config = dict(
    num_key_value_heads=10,
    intermediate_size=1728,
    rope_theta=10000.0,
    tie_word_embeddings=False,
    learning_rate=0.00121,
    beta1=0.9,
    decay_shape='linear',
    final_lr_fraction=0.05,
    max_seq_len=1024,
)
Each number is 128 + 24 x the weight over the matrix's rms, rounded and kept within 0 to 255. Layers, rows and columns count from 0. Numbers have three digits each.

# q: layer 7 attention query, 640x640, rms 0.0484, rows 515-630, columns 192-223
# k: layer 7 attention key, 640x640, rms 0.0411, rows 515-630, columns 192-223
# v: layer 7 attention value, 640x640, rms 0.0383, rows 512-575, columns 192-223
# o: layer 7 attention output (transposed), 640x640, rms 0.0397, rows 512-575, columns 192-223
q515:127153102103111107141139141158127135148152138162161153153109116133151203139113108117129149130151
k515:117123142142132115163109138111126152130120119116119103144155134143139111160117146104105131123125
q516:118123150124093133137165166148107154141133140171165119127121120107138171124115090135093136180114
k516:095153107130146125147113144136167119120104097117096135138151134124151138138126170104100149118132
q517:138079108145111109117131166129079156124125123136148107108157137115127102088102073150110116138102
k517:165162102144162137120169126106118122127119164126125093128121130107176166142150153141137168161164
q518:087119175093090093124147160141157104167148138171136133153123078111129184145107129140129141150131
k518:138093148127151115165100115135141125133128119093150143101150134147157105124132138094097136145114
q519:128071086122112123126119168098105121110111146164127120111163149099136128113121089143133123128109
k519:146156135133157138143108112118134121119145088141099130101133143126134123149105127132112153115156
q520:113144155111143117119111126153177178134132148117127120106089107127098119103143169123042102133117
k520:098153144106095108148128136109131105114120168110174112166128126164162141120109117097163109142144
q521:134116108135166185144081101091107131104100090112116139130178153112150123156152152105180154121124
k521:139141108100152124152164107133113129162130172157138122135113124099118153129156092136121137130127
q522:147162143120162159140123060130139122133139112119129127149120154155144117141144101138126105110144
k522:129161151168142141123140110105112155148161120141110149164146132113156128169130156101133122096130
q523:117099071112166150130116131110148139103129113138134129142141151106141141133139124126136122085145
k523:143148151089141083151167131101145132136101161111171098123170161144165177135118115112114144122136
q524:123145147113165177102163120161122155156159112095136112129104084156104114126165133101132112122123
k524:154155147103118141115130131139150134129147151161121115172096100094136131126168138112108146146114
q525:120090117141100112102135149108110106168106134129080134097118121134087127161100123135152130150123
k525:123116105140091124153094084124133105097140117091143123106122153168116121094110097145150111123116
q526:183128108112099136105102148081085135116117128106141130132142136099134141152141103140167159161127
k526:134119138101103097143155078070108095099154122181111130101135104120113104142128131093117147122095
q527:123113143116149148155137133152165131073103101126150134107134134139127139137109136116092132104187
k527:135102137121155155135147201109138083107131167117124152113138171138151131155125133184146173093158
q528:113099127140111124130096128097141101163166118118126150120115149146145146104121123154138139112136
k528:119140105131087094115112109178112102107130123098142105097135136153091114124113156117165112129117
q529:119097103124148160136125153131161123126113136207102148146116164107140168157163148183089140132147
k529:135072130137148149151128142079155079115139163085070172131110111159157140109093141135167119168175
q530:162130137158130103139082091120119118134113121129135125158097154140160165111093147093135100088125
k530:103095068114122173126111153119137078109143124143095149083145141127120116155145104118140141148121
q531:154147140168136163138138089132114088132127147080092131092125134164189105134134129136085137124120
k531:144078153156110132138104089118126105122113138152129139187136155170181134106151133110131138085145
q532:127179180154152089147153135129136112113142134161096152144176135143115131090134107091112110093113
k532:155126152167119142111150184182118158183176155096135135131141100134060119121141120098091121162162
q533:086112140098100114123130142124123132164137123120106096148137129170087138138103080112144166132140
k533:123111075079080118076136154142101133150149097104113114115090130097052116138154095061162159180117
q534:131146135136142108132136093141114175104124124084161108174102154132139174115148187139086106112128
k534:147163139172066073124155094128096150111070123071201094222138140094171158132154082132068060125132
q535:137130098105118146142133137150142160156071119135126138147108165061139125118154187104141088123171
k535:116145107086131110199122126137141129160067141130164112113088141101149145100168151152131096146173
q536:119088135091149160128122155087110088167141116151138158125132122129118145103095145155167104131124
k536:098050154049156170170129129094121139099162128186083087150143106131117168087103100166155133104158
q537:116163125108116120153096140115135139138174155136175108084071110111086126099161133141152167086167
k537:146132111125134157093153122103132134150112125077135193080073123135023091137165124143151130120175
q538:116125101111151102156157148088127117165131097108127118091097171116121135136126138126145143116133
k538:106117121124142107164148122114093100114124081077143050157126130065115091155125126130140139113166
q539:108153150127090113129141110131097142115155146143138132112136183101080141111140160167110096141127
k539:124116202080068179178064151127108134071149161165154111103129104130090116115098146115104113107163
q540:116146160148121087105131107106161090159156144139151153142146195143094108105153134105097103142111
k540:120177157125141051135199100074162111142184178123112061165169168159137137137093072130125166132148
q541:126094116109080074150112100093132120124180111176103133127073096135159110168160105103132124149135
k541:110150136111109105165114094122132081123214078147075140146135154160155116191114113080083123071174
q542:136120093106148125180097159153108153137122107138156150112123128136110140146182192130127094113120
k542:106069088146081173122149160092129129113132118151123193159113116131101122160123136109119098119140
q543:143101112103168179139118110149127135093079115102127182125122143119177180070114116124159118120083
k543:155133120155171166090106122145116063152022103133105219122121150188213121127074155137142157123090
q544:088122144140107084119143142124110141145125152160170114130149085128145193133112121142126142152167
k544:155195141108146175106107121125161112138129164140097141106134139067127094108150137127133131131135
q545:154144112115123150124085127132148149113124109102107147127150131135148081109110136117122175139127
k545:116104145135120156162144118096114131119130141150128130116131104157084151113111096119113119084119
q546:149110095151144147133110140131106167145107093100141134140182141151133111134119110136118134135111
k546:153097131125117137120139083171146145111159150156119121129126128147134117111138101144126119145113
q547:144174141126133138115120061133167094151140114137129125142099151120129130145152162103119130112111
k547:117088100116124117138127155148135166101094126142150131131140124125118108119103141134150119100162
q548:139161146119103113131152125153143096142140124146117118134064116125161166159129144128127097145155
k548:087112148113145120147114145101127155122101131107133149122157133142112132137138148141133107087183
q549:123137170108107081147143157136095156136153130173170106149113093114135191130108087133103138166126
k549:122126125108146114153122148128134134115106106125165152124154145143151123159139156090109161129183
q550:124163147124163166119140099157145135122125118097109144127083127135131100158140174098109123119124
k550:153089108121108136115089135131121169107133169117130151132104113151099154093147116149166099132115
q551:126124178121097085152154182177142118142135136174155109133127115119127151110120104145121143162118
k551:113091135118127104134131121127135122104106102101148148106127137147144103126119151140117128147140
q552:091133100151142143134091135167106153103143101148142106102138105160143084175130128137138137098141
k552:178135122139147104128139155081098135158134201126139111119161110127135138094154105128099119163157
q553:132073135129100083133142157108096100139116124147106147107163163099128152107114077152122132151127
k553:133147126127100125153123111139141122098126094127148141123146141151164097120108150114098110129127
q554:134138123133136079124133146097113120116126141146133094083149116124113139142103070163115146128113
k554:132110137102135128133119154109124097115151122141133142115143132123157119109117135076121132131152
q555:135080093149110111148066161107096112114152114169120130088167128089140120113096101135158157138110
k555:145128106132149144107119117102116114113137125115147107102141133135154111106135126096113133157158
q556:157148061120126153143091114133131110119125173113135115116164129127153094132144144119109121089123
k556:110118123084150137147130164102091116157142130137137133129141127118113144146095137145151116105124
q557:149120133145165156104149139194168150132140103115125162119075098125120101139150159130097073138130
k557:132153153140133130118135121144159109130106123128111104147134133147095119162150135178144113132143
q558:114133135125112124106111144152092129126132138149134124112120108149149106144120114127146173154120
k558:142151087170122152072143137134113150132152095130124131111141100100130142188148129110108087092137
q559:140136106162125078144078128123084151089111131139154120168177136123124148120083101114139130137113
k559:111128153106111166114158165102129124126153113100122129106128130111069098140161128108151145127107
q560:124120189132158148126173140160181125152133105153113128103073072120149110117119134142109071156128
k560:107134158154127136129131127140130129145152103134098116138105132116131102142144143160147151126148
q561:130159159145111092122080142134107136130133171114123123136133122116110099153128112078121128108084
k561:124145151083167135072109133098114106128075134146093147107112148103108144124121094134116189142098
q562:143159131146120118116169096134101096148128131125103087126123101129102092135150129128162128114094
k562:111155199121090139116116072091099127090156110118161144186046092119150141151153155052211119120067
q563:098106121139138121133091154110121163110147112128111115109132131143119161116110120106085126122142
k563:107113106162180130129136145137102106145119161101114114123144129173143150161118153146119121145131
q564:141084138139103111121116103067126096156106160123126131137167155146133143126105122158149136132136
k564:144144124142141098142107097090085087142138161142156086167156152154125126091131109110126113071069
q565:098124112158125110157105126141146146140178135119094120142166122102142132178132140138110113120122
k565:110111075109115126084135126105114142150182112072117099103159148110129090151122080108170139143135
q566:142129159117152162147160166138174147129167139155109142109145090144104136085160148151167118120089
k566:118125146146126131153157137150057102135174150121167109088156152114099131081154157138102105088157
q567:119108115121152137073112145107077133169143109121077147190115130138135109114120174124124140122087
k567:180108142115107126159113116057096097150168184092102141158074120147184174102152184134166049146116
q568:147118129167133125126143113085104116133133102080084125103138106153079129098126143152173127142129
k568:116108128166183177145098138143109107139139122161065134107123094156022130089130140138180056141113
q569:141142146100138124115165107142097154167130159147115108116163106148173105115074156183087120123098
k569:106136116085171130126167110101093130131125148129144104111137157156185081090083192146172135162074
q570:125124139126168143114127158144116141125097134137084142115158162143117107132124156151137152106126
k570:070135164133154129146096128134141102070075087145110198099148129095126089168105145154163088089146
q571:156149129143136147149144109087141145116169102129109104158107131150123131070132131144101132153140
k571:108107166156216150146169085168151110087188073161162102071123157151156133103142138108124118172157
q572:122130150113126137139102145130176093095136122112097120117145082098115137125115116113112108106122
k572:084131161137086125122138123117145112064155105093127129095127129106065157134097118169128104120112
q573:094166159150163113139103114193114151106138116134104119132127169132089141104130126130129094146101
k573:141161230169099097156148122188142123129162118172086100094140108064095105140165084085108142090119
q574:071157092175149171119139100112153090119165107167086157128107159141110096136137105100149122100124
k574:116132085185195131142132139085113136110255136151130210108086168105102147111215174153145116108168
q575:126183148141181104125108106147109110132131133093125106109100131132156125140163093098145124119159
k575:141137172151124120080116128101136136161147088066063112184111126132069153132127088116136137129175
v512:131111140147159087128156124118167078097123127128152117163128157073158127140155120097077097161087
o512:113172112144127113199126138139122158138101139137092173130144188110120148120156170069104084121152
v513:143132163135155119136137146110153097198144100121120104112097158156131097165106158085094070124130
o513:083142136073163188074105147131084123140082180105111150117161166130137128134097130189160138088106
v514:051121154149143137162053071139146167137160149134113156129083167159161153174109110133113155147107
o514:103107162111151110119122150131122123125135099130108084192177127141145157143146161117123128148137
v515:128128128101141161176152140185125131104115131106140152164138124150173211128131124155115155148123
o515:149118163161110165125147119079102095131147137190162064097111155137077143089168140123102151141157
v516:174138129113106116143184127137067109215070091123100116159100142149092139123090107128153143109134
o516:124162186139144111105101137123158094137154112109124119130137094138109074129113149170171101144162
v517:155155102143103118082134140092130096113128112132052177141114128102118128136097081139100095110122
o517:129138121150115117116159151160112147154166154075126101156114115108122141091109122082154180134077
v518:178169129129132086144152149132080096101152073115031061189124106128144148067116220130187151123106
o518:094119137142136158135169156168094156120141126146148150134097104134164109158104145078129140116189
v519:048128189156136088100172130149158128145138136110094157161131198140150089199100120156060181155070
o519:114144128094145080126153117106140189141084090093181105149082158132124150107136119100135115148108
v520:206121085104161164117162095112170117108153134150110163126083093172108153091164122141147115078098
o520:156112098133148139108135142155110122148161145168167090099179166038097097077107049181183132141153
v521:169140174162094083156127134125131172110118071110138154057125096102126141149207106170173207179151
o521:124151095071125089098176186119091126100091107131155084166126108113099107118124152139084141116132
v522:103078158146092087164099131166100149129132124094132139099127163119156066139143098141121144136172
o522:116123128078153133135096137148166041130102065133145139109135141119079131109179100147144125176120
v523:093088167157106142180087108077123162131152066099162123181201124153155122133133149200096071180117
o523:130071130189136072123068082172147148149146139163078069125146082189179129159169186144122126164088
v524:100099122099121114068157126158060160208154107155126106140152066127162091115183152156118133119138
o524:104167137160123123125093110151155160107127147153113123142121146121073090144128128114140188071152
v525:081095175129184134153135161174139117142159115081150092128115129190155059139093147141113130134165
o525:173110079142112041122114110107108169155121130169103114066145149114140176205130121165165103136123
v526:112109129135147091153139131139150129103122112159072128107109159109162117154111136207168156158120
o526:095135171121089112148133114114139132130157146125175130143156126115141162128191143143145090129142
v527:091192099075160125141102115065166086040138110110135111098103132135157139102094093162105125163109
o527:117113130142196125086129109147165106192140127129133126136124123144154147133097115121132121122162
v528:086140154142141122113080110123075099103144108097101145045098127098105067139112137111106123104111
o528:090166110098039125100120109132133143153129137121141120118135092118127111114130110173198142136112
v529:134122182151127141102155099155119144233112109114136152143108151132106220098152082195175128118102
o529:148116138123206141111186146078135098110113137142124141140122122112088085135114140066134082069145
v530:095076103193085110121157110141104110111149075173085180083145112148104105113136073157078101120152
o530:072149147141120163158113152133098118169091195154120137083072169123079136158097124115147139163175
v531:191085100117101095169106131150109074108107128129136180101123107136124089124137133099128140098091
o531:144135140123125149133169135123143105134145099186135095132110104192121116168092116129099152146156
v532:093118170144129150128110141124131134145091139116144165190124094140111094149185075130189182153146
o532:159131092126101185160136112113135082132143079115098105110109112153136107153127132126114099118127
v533:035118129124117124108193147060111142142163135143134172142078129118124132127222145102125132165136
o533:056081113130130098138075112098106122139134085089115098100151144151185140116105153090134172098192
v534:145117130142097147107083124130105149152098177091133109119107137141134175140097137125152114151117
o534:152170135116149100096149082156119101055109123164102145091124105095138130095135199175096083136090
v535:106097151097082103075101102173095137104143177118073162182133091120100189107143078159182103183168
o535:148141109136183120081165118142145124113095133133142126149119124139175118153106165174126098085115
v536:082111130115123100094148154117135134178154142098114116085147118173133184130149158131160127087179
o536:150145161133130165161147137152173109148121097139145150121129144122131105082119078108132142125145
v537:138083105114133111121130158128160106118131131148132134104081126132119166093166111082202153181137
o537:187155146162078104126121149090177130137142140121100111062144124121112056168131145131110126065123
v538:068170117131113134162161120143174109159129110137082139139156161156125195129131103133136138123146
o538:113145068154173131143144177109225122151113149157168156107068107144182148134167081135129101148119
v539:098148096152117169126129146108203096149108119101186122154109107178096225110100074125140057111140
o539:088157148112165116159116126142118155118117093177156146092119133114100103107115100147161113165125
v540:143154118170127159162101165192127067121100096082096126153143152133106130142096176138165157111127
o540:171101123096063084091189141150096172091146173210123100139093140144097119171132062110088140151114
v541:117142108126085163101093164074091137055124162124152128139099091120140099184130159058128152154167
o541:147069131162157114126138081094113140134137137092151130120132118135130102140161121061168193124171
v542:136163158158160160147199126148195120207104101149132109147096110147126171131088119089141112125074
o542:164104128125205190156124194139094153141095174122103146135182094137109067102139112150088141172132
v543:043151091143129142164168127134148172162159116113092130152114109160080188116129163127142151170072
o543:156098117099138194107106186093170131095141129133118136088185164126171101169139160126161127123151
v544:108167129068114149181058128160135187132100129081102121176143089153094103087160121123129138124127
o544:075127155145122119062151184130152101130134148154095143068127126144122165122165140109133115100215
v545:121143148124097135161098109084172058106135100126150138171075104085133164130134156111132162092151
o545:101091151075114124105171146122133176128142163107146134142154128099149121134159089107120096117169
v546:224060154129170094090131156148168123177077163148155117095174172098141160126147143128102085146149
o546:109143102085132111139142104122148140123133092150103160079127091157182140127104123079121097112136
v547:180146129109091110153169119119074120148102125117144134118113154146146168149099099143126124144109
o547:114156059154148093134078135133161132143120163040121113169132162143124172090114112097144149104171
v548:159129167152123166133159105147150163150120093128113105140117120131134144133117091161117098170099
o548:129107083121149151109125087075092093083123158131117149120118110104106141084122194149144159121081
v549:101064165121120142143149106121125107126141088119148102084135121113144135125052163125099110065112
o549:105076100149064137116080158113102078122089075117145152114104109149146182151135131162162148158071
v550:127045176096101138174128079170092129101115130140138127128113134141110139173133147089111128137112
o550:130118186151112091140109128106140127159097092135152114145093078104133151107146144102130151174114
v551:089138168147131167144103114081125156111115100145146135131150160131137100117101131161126097140085
o551:082163129130075156133152138121135140142145144115150145101133128118121149159145137125099150158141
v552:126121092087097119128116115205123153165132089125148149196166155119170173103174130119126124139107
o552:144121160144098125145185143128189098075057101089177130160142083106140148151132096096068104106122
v553:163136168129126119144177138113116139057156159103136148113184176104157089155052123121183102127119
o553:154134115087139135132098118145103106117130107170161167131106152103105099067141159134161141090104
v554:130126117129122129086113094084115218021137145155156129130128201100163126097066073157129114138165
o554:124158132088122125138174100107150120089147075077145185122103161103071120102169178135149143120116
v555:089085116135112141124138061133148182022113122107084122190156188106131142117174082101168088109162
o555:105121089123108099105122153129145128106127120181163192086164036189124057081145131178101087100147
v556:098122090171096116105121143123102137172097180136124158153122172118157121129148119119040152144168
o556:097092156174120150104141161124111119153117174154098114159128157103098086172166174151192103169151
v557:185155139112145152107161127131072129096135096113164103096177125096103121110151127145098162091090
o557:121116156137115137121180122146129097117184142129100163130074121129131188139076088148125136101148
v558:172159146123115063144132134183146111074124125155082112057091131173112137118163143102108142121083
o558:069072148103117095121127122120116112068168153137132197134081124085162122102144074138225107149136
v559:104155150112170124098118127131142138129152107115136124150052211146098201128147102092147118120156
o559:178186129166177128077112096142136108103079141097102131128144119166100105144154161121107146169109
v560:109101133135119083124091059102195130143141157122123091162152181133107147093093142116135117236097
o560:119135122047095151094149138140145057125136130166153128089132132108158154121179141125142127133137
v561:137121134128126141094113155117138157125108122110126101192126078122131205136169136135149088157134
o561:099165154121104171166129098150160102136162087127174085086164149106150097097145130121138129187099
v562:113127121166094160100085116194115166140119142128172135134129123164104104140133133178177150138108
o562:161099142149103096118109084109086109181138156116162114132122068149157123137125135151187105026118
v563:105097095152127118116103089042146136119178122186137091074087142126125124164104095166150165105159
o563:115113139116161077095077148148170111094124116109127105128140130087163129140130162154139112179200
v564:127181122132104147114148101119113134141121154159079142186159127112107125115112066108132086150129
o564:124145051153151083166104131119154109095120111153184149146105144142108138137093186107153160093106
v565:171146152111176155128074140095082162146122066141103154090156191142121139111153117062112146139126
o565:147166111193085161158123136117137120120110180151116101135104174106089150179120087133131226093096
v566:131109104080105122131078145179065169202130057129123126166163147139107200127098101137087139115127
o566:100139143165135146153148112068157081119143150115081129100198119151101139150059092146126155119131
v567:121155069172126108106120111166163116077122168163141163113171122119140128124140135169123130162089
o567:162113150135141131116134102135153127142106136140106145134114089131157171117159141099118116143148
v568:137086104131113145141177128103128106088178102119141125135150149140130065123127106103094112144157
o568:121118100158122135125127039176101162106111087119138088086102126118120105106167173184148132154082
v569:190133110144090127153143141108172154117118093131142102175137068132117091152093099135106122107169
o569:150146158134156112075169140127134156148128128085102129137139210154122162104128123057170155143157
v570:127124103114134111106140098100092198117120089187065109145172120106124113155149103080172122185098
o570:114093120082133127166106102163114080152090146132157148102141100145164129130083211107163111124073
v571:144136146157105086112088106149145170149147133113139104058132186123149060136117118130098100149134
o571:137153118124098145126115183113095154123129162169127163105116129094144162092163206094103114133120
v572:138127150138165195096105159126135127127141121101124069142125143099172137155085145101106127113139
o572:127113133092132111105127172170099091082132131148148207138120119144109106154129119148182137129137
v573:082077150118158167136123141001148188196115150102165137152181064125116112145147169107109076124103
o573:114072125133119121220143167113082123058124084172086096089103063073191114140173120089095150131181
v574:091101132177154171130089140100153111145118152150120133159112129105138129138190149116118133117121
o574:083147104148102091100168123114149132146178136162137125155175088082118118157116184156125082141125
v575:070143100107124139151140151174146175114129150108131172173135152100131132162102129090155144124124
o575:130126204154127131190193137092160175198152121124134073086137135146148128173160096105070180137127
q576:105101117120123108109124111116154128137098131089130106138093101121131119118121110144128125100140
k576:155134125136140135149088142126130133132147103124133129118152119114123116161159087128126120138120
q577:097117128099141116133130126138126130137101131118083114140104085157144120103120152144095137131126
k577:126153133080125148112103076182142151110130133121163114098141107095127130147095174120137109121127
q578:157145128154116115154128140130138100127148123118159119119130137102140132157141140128129147116119
k578:138160092156132132104135115155167144173100125142149163137132164143155108131128101105116142089103
q579:111091118122132114114111100113087144128142130127110136172144141151107095151108112138138122094129
k579:109144165091128120147096130129153111141075111142122126142083095124102123114122116138125103098130
q580:136143133155147124113127119145138126122146151153132110150168121142162156081102120137142131129137
k580:099110135116114138183191131130077137117133141125165119157097082117119128128093103123123156100151
q581:116113152102133138085103127147101119086130087134139123139132143116129110144117090106132128140135
k581:126108105077114102105137150095110136121122118142130138157113138097138105152160130107118118170149
q582:148179099120145064136128154143143129178142176150126125133128133140101091131123108153112179054110
k582:125136121155145123116135117142142144156125130072083123155117109132160096128135102179094124115109
q583:140131140098103139108120146100123136084114081099156128162109134097134086123143098125111156149148
k583:134146117099122098119095153107166126131144099145094153155131135122124100105180136118118105127123
q584:107092102113129149106127135143079155093142117115103155119127137115132117103157106113144106152144
k584:161094146107128134145094142129163132127129103148121155158130135142124106118123116119149097138094
q585:115140111168113136094133113134150145129134151071143133107115131116137151104140118130123105134139
k585:169111111094090112124139119137105120106108123111132142140135172118140165119145134110105093134150
q586:135154101134151109139124105134151093158128143135098122127146127132129128143104091127127143096126
k586:096084121126119156105130107122110114096110099101174128093132127113141162104073153112120156112138
q587:089101179121132149133147132132111099104138122129136093096085126135127135142107145100116096133146
k587:107122103111109131118139132097115105101151117135132167120166122118082151136153162137151094130142
q588:134088157132129130155124141141109101161145122112099132095135130139127129110137123124179141136106
k588:128109120156121128124104123154168116126106146146110154159116106154145090157126140124138103127115
q589:116109121127131103153132133150096114158142112123103124126153125183116136142094113135130137108111
k589:136114112096114139107173124124108134130107132087202128126106099095161109116060127114115135138129
q590:140074099092136132110145113115107125111161116153158140119117134102130093146126155133104102141141
k590:122137142115153123109130118115129142145161142132119144138153152124132121144134172143116147157164
q591:077129120099117133156143135130111068121126122135141124088127089125098120153129138112147128146162
k591:163114120109137160118139145135163127077156106134089145137118137087076160148149116152149143111128
q592:119138121123113119138145135110117116126116124129117130128106097116097093135124138103142129124119
k592:174145099146109073087103131120117131174105147127106120146141130109124116140137099127145110134133
q593:190120116115135096180138114092200145102185123072112173088139097099130130156161122084099152124173
k593:154133152087111113095127146141096120158136121136138162154145124111118167130165170139136093141146
q594:151094111136131124124112125158136107116132158127113127152182158124114116099133090139148133129091
k594:162139187146139068182156103055094092123121117105108118152127137137115114125183103120139098099107
q595:125142133102143130100101122135129154100115098138120134136139162157130126124161128127119164109137
k595:144117125100158156161119100126152086112106151113151096133143134163166116107123121118138147118169
q596:126107146110105126102153124116099125152138144102140106124111114122145114118141136126142151150132
k596:099163105095127103096112157129168104127118130142101140134112138109142118140148117133107137130140
q597:092088124121142094085157114107148114131150070155131142142129127101120139080102072143140101125156
k597:155120143110073122120127143120122157140193123115145128144148111131099169120135159132138156117146
q598:158108131102201116133127137134140131108085146115123124123140106160134109124133140135149141141101
k598:136087105130145173156119161071104083169084137131116129134132099176156157102075132123133111097120
q599:141136107133134114099121142116117098126112167123100131154132120139127074096135117087138149121136
k599:122135101161170122098130148136096132143145146090070135131144126148080091137114088164188118065089
q600:155118112075138104111113123117114105114103148123125125139094117108119092186112100175105161150094
k600:099116134129119135096127145084158168116160104130094165147071159150140140165106164113117141072165
q601:128130134092123131197128111118163126112127129114092118102113105154145146138176132139124115144145
k601:108132113187155164125132164158182103129141120131085142133127123123106142137139123145134118128101
q602:103081128067097127180154142127106124126127123146125096127143134127105086148126103101141134114136
k602:155169110096080131134084096123099132152090146111097109136077110114175144131110140146116094126148
q603:122114121142145124120085111115096103116098137121162107155119132122132134104110095132164126155111
k603:142132114116085127135105136149177105128102135099108158127128091138140111177109154127130145134145
q604:161109107094130100152157159122109116131125131091150133142116136138119132139129153127144121120123
k604:154151116102115117143166104126144145139095135111139174172121165120133079092157100169140140113122
q605:123139121150158135114122119130152130141151101129139142133180100131106149118132141118183092105123
k605:183147129185118109126128139134110131195095111105128161129117104149124125157134169111112100128126
q606:103127109120140072149113122160119124126116111088106125162117161120093128093141119145096131125100
k606:127162098091145184119094146135130098092120101094150135161082134114139110157105125099119115104097
q607:122106143161154104114098112113085141126125107130088104149186163121118091086137089091137118128146
k607:168173135117079087127130123179125099131175142111126145112171116143113143138150151132147160112130
q608:099119164133131084119102118112123117131164148115110116122126140134117123154104096097148112133155
k608:131132160127137091095107119156140118158141149108134128150124072114139138144111179148118134107108
q609:120114109116135151131123149150099129110150110136136129144146155153090128154120100100129138133158
k609:135184124137159115095136072104141103135087161089131108129091106127119119099107107135150115119124
q610:161116136148120116142146138118141120110120110126142114147150112169146117144099129129095113100133
k610:122099157124106132108161150158081120092134081116129107132135142090123111143115129120130160115105
q611:149130120117118128136118143122086137141163132121129153143104155131091123135134097078153111130108
k611:118148131162142134114113117123141154108144125100121136119096129168137132109138130117140135156113
q612:104125107124114171115134117125121138121107098146128123143149103157134098128129096088163103116125
k612:093155109107181112147157105143112130122118152112139096148163163144151155087108121121116133163112
q613:135136130139117141100114136099126128112081138115146124124123149103127120122158154137147135145089
k613:157135152110139116111138154111131145120158134158083131102118136121144177150154136128109121163103
q614:145154110157129132148112108159159103116154153136139093102188144118136156123130156120115132129130
k614:153120173130126139134143133106113149123116117147156124139138115117158184093112141131125150141098
q615:159175114157152097130157114100152103156106129126157118151131142101136131131119148138113162133094
k615:147094146136111144117149149120139144160138151144096134129136119108126134129162128162139122124119
q616:134125104138125101127144090123119131107108099114165131151113109079114121127148126135136129145153
k616:162127135128107117116149149130135147129155134134071118153141147110125114132145104142123124141152
q617:122158147110106125109106154129125122179144149107141163162102170145146086141116144142130154130083
k617:102163142152163111140097140096148091095118152111132111084164120174178135101129108175135090117146
q618:121120110133108116153130146125146133161147152115096138112158118146107150139135139145109120116132
k618:141137119094142140136125131138126123092161102137151150116085107137116163130127172085124118126129
q619:125115155113131141132118118117095145111119135128152127128087147105136116127144133129146094153141
k619:149130105128164139125110094119138110137120115182117154126101146126134124135156140135141132139150
q620:103111148099139150128174150127114154111134163147118156113093109106140134160109148136146148164119
k620:129127174138125106125134122122114134120141102105067133142124132122105133168127092119136080105131
q621:114144146109124140123145180121143148108121133113124113088129112166118125124104151106149100137123
k621:152149107096157099115143150140099109128102108110134173128136171129119126100162108117125136129129
q622:125163152155108139140127098117148116115089084101154125157164130116139121104124120109111161082158
k622:144145147105136160135105131115111133100096104110152130122143155145142094087122112144138180111142
q623:108140126122132173147095106115132102116110120122124126121093120121130113067147079136139110157176
k623:151095141105088124101135123105125118087178114150099133102112117105088105109149180118162143128152
q624:129133144126118135160114133094129133120136137117108105160121131093134124068160158141126121161168
k624:140156123104092102157122148133149146156138150115137146135098127095141139101155099114143136101163
q625:137113129111136106095123133107128148135128118145122146164140146142119130157113141149121119172101
k625:139135162136147126123149168093133172100190173110124099089149112131145118155149124135122159181141
q626:140143133158096084103109143126131202148140143117134131105129126112112134134138115108081140124165
k626:104135183140151100120119150142129129103135104125125144102124098073118170150131136120068112180062
q627:133108115115108128165108112111141099130110140093134096143125138145115159135137103130118143128127
k627:142109110167117137099120129133142104139115118122127140138145125157109143113104123136143127118113
q628:108139174142138139134115141133146138114115132121116152137125149120138151107114127121095134146132
k628:131128158176156128140149112120132138090178070108108095100141127124143115131144094134126133116109
q629:122111119099154075132092148128128093116134116142120132120131102085118096118126130152131125130087
k629:147112109093131126144116096080121124138116132116107116118151134124144185161143138117193126123101
q630:089101137124128153099103117131113072132116116155113124137148151136120163097105153117136111124138
k630:137073135140153152154132171166107128103137091166138093078159112153097138139135109163159116127114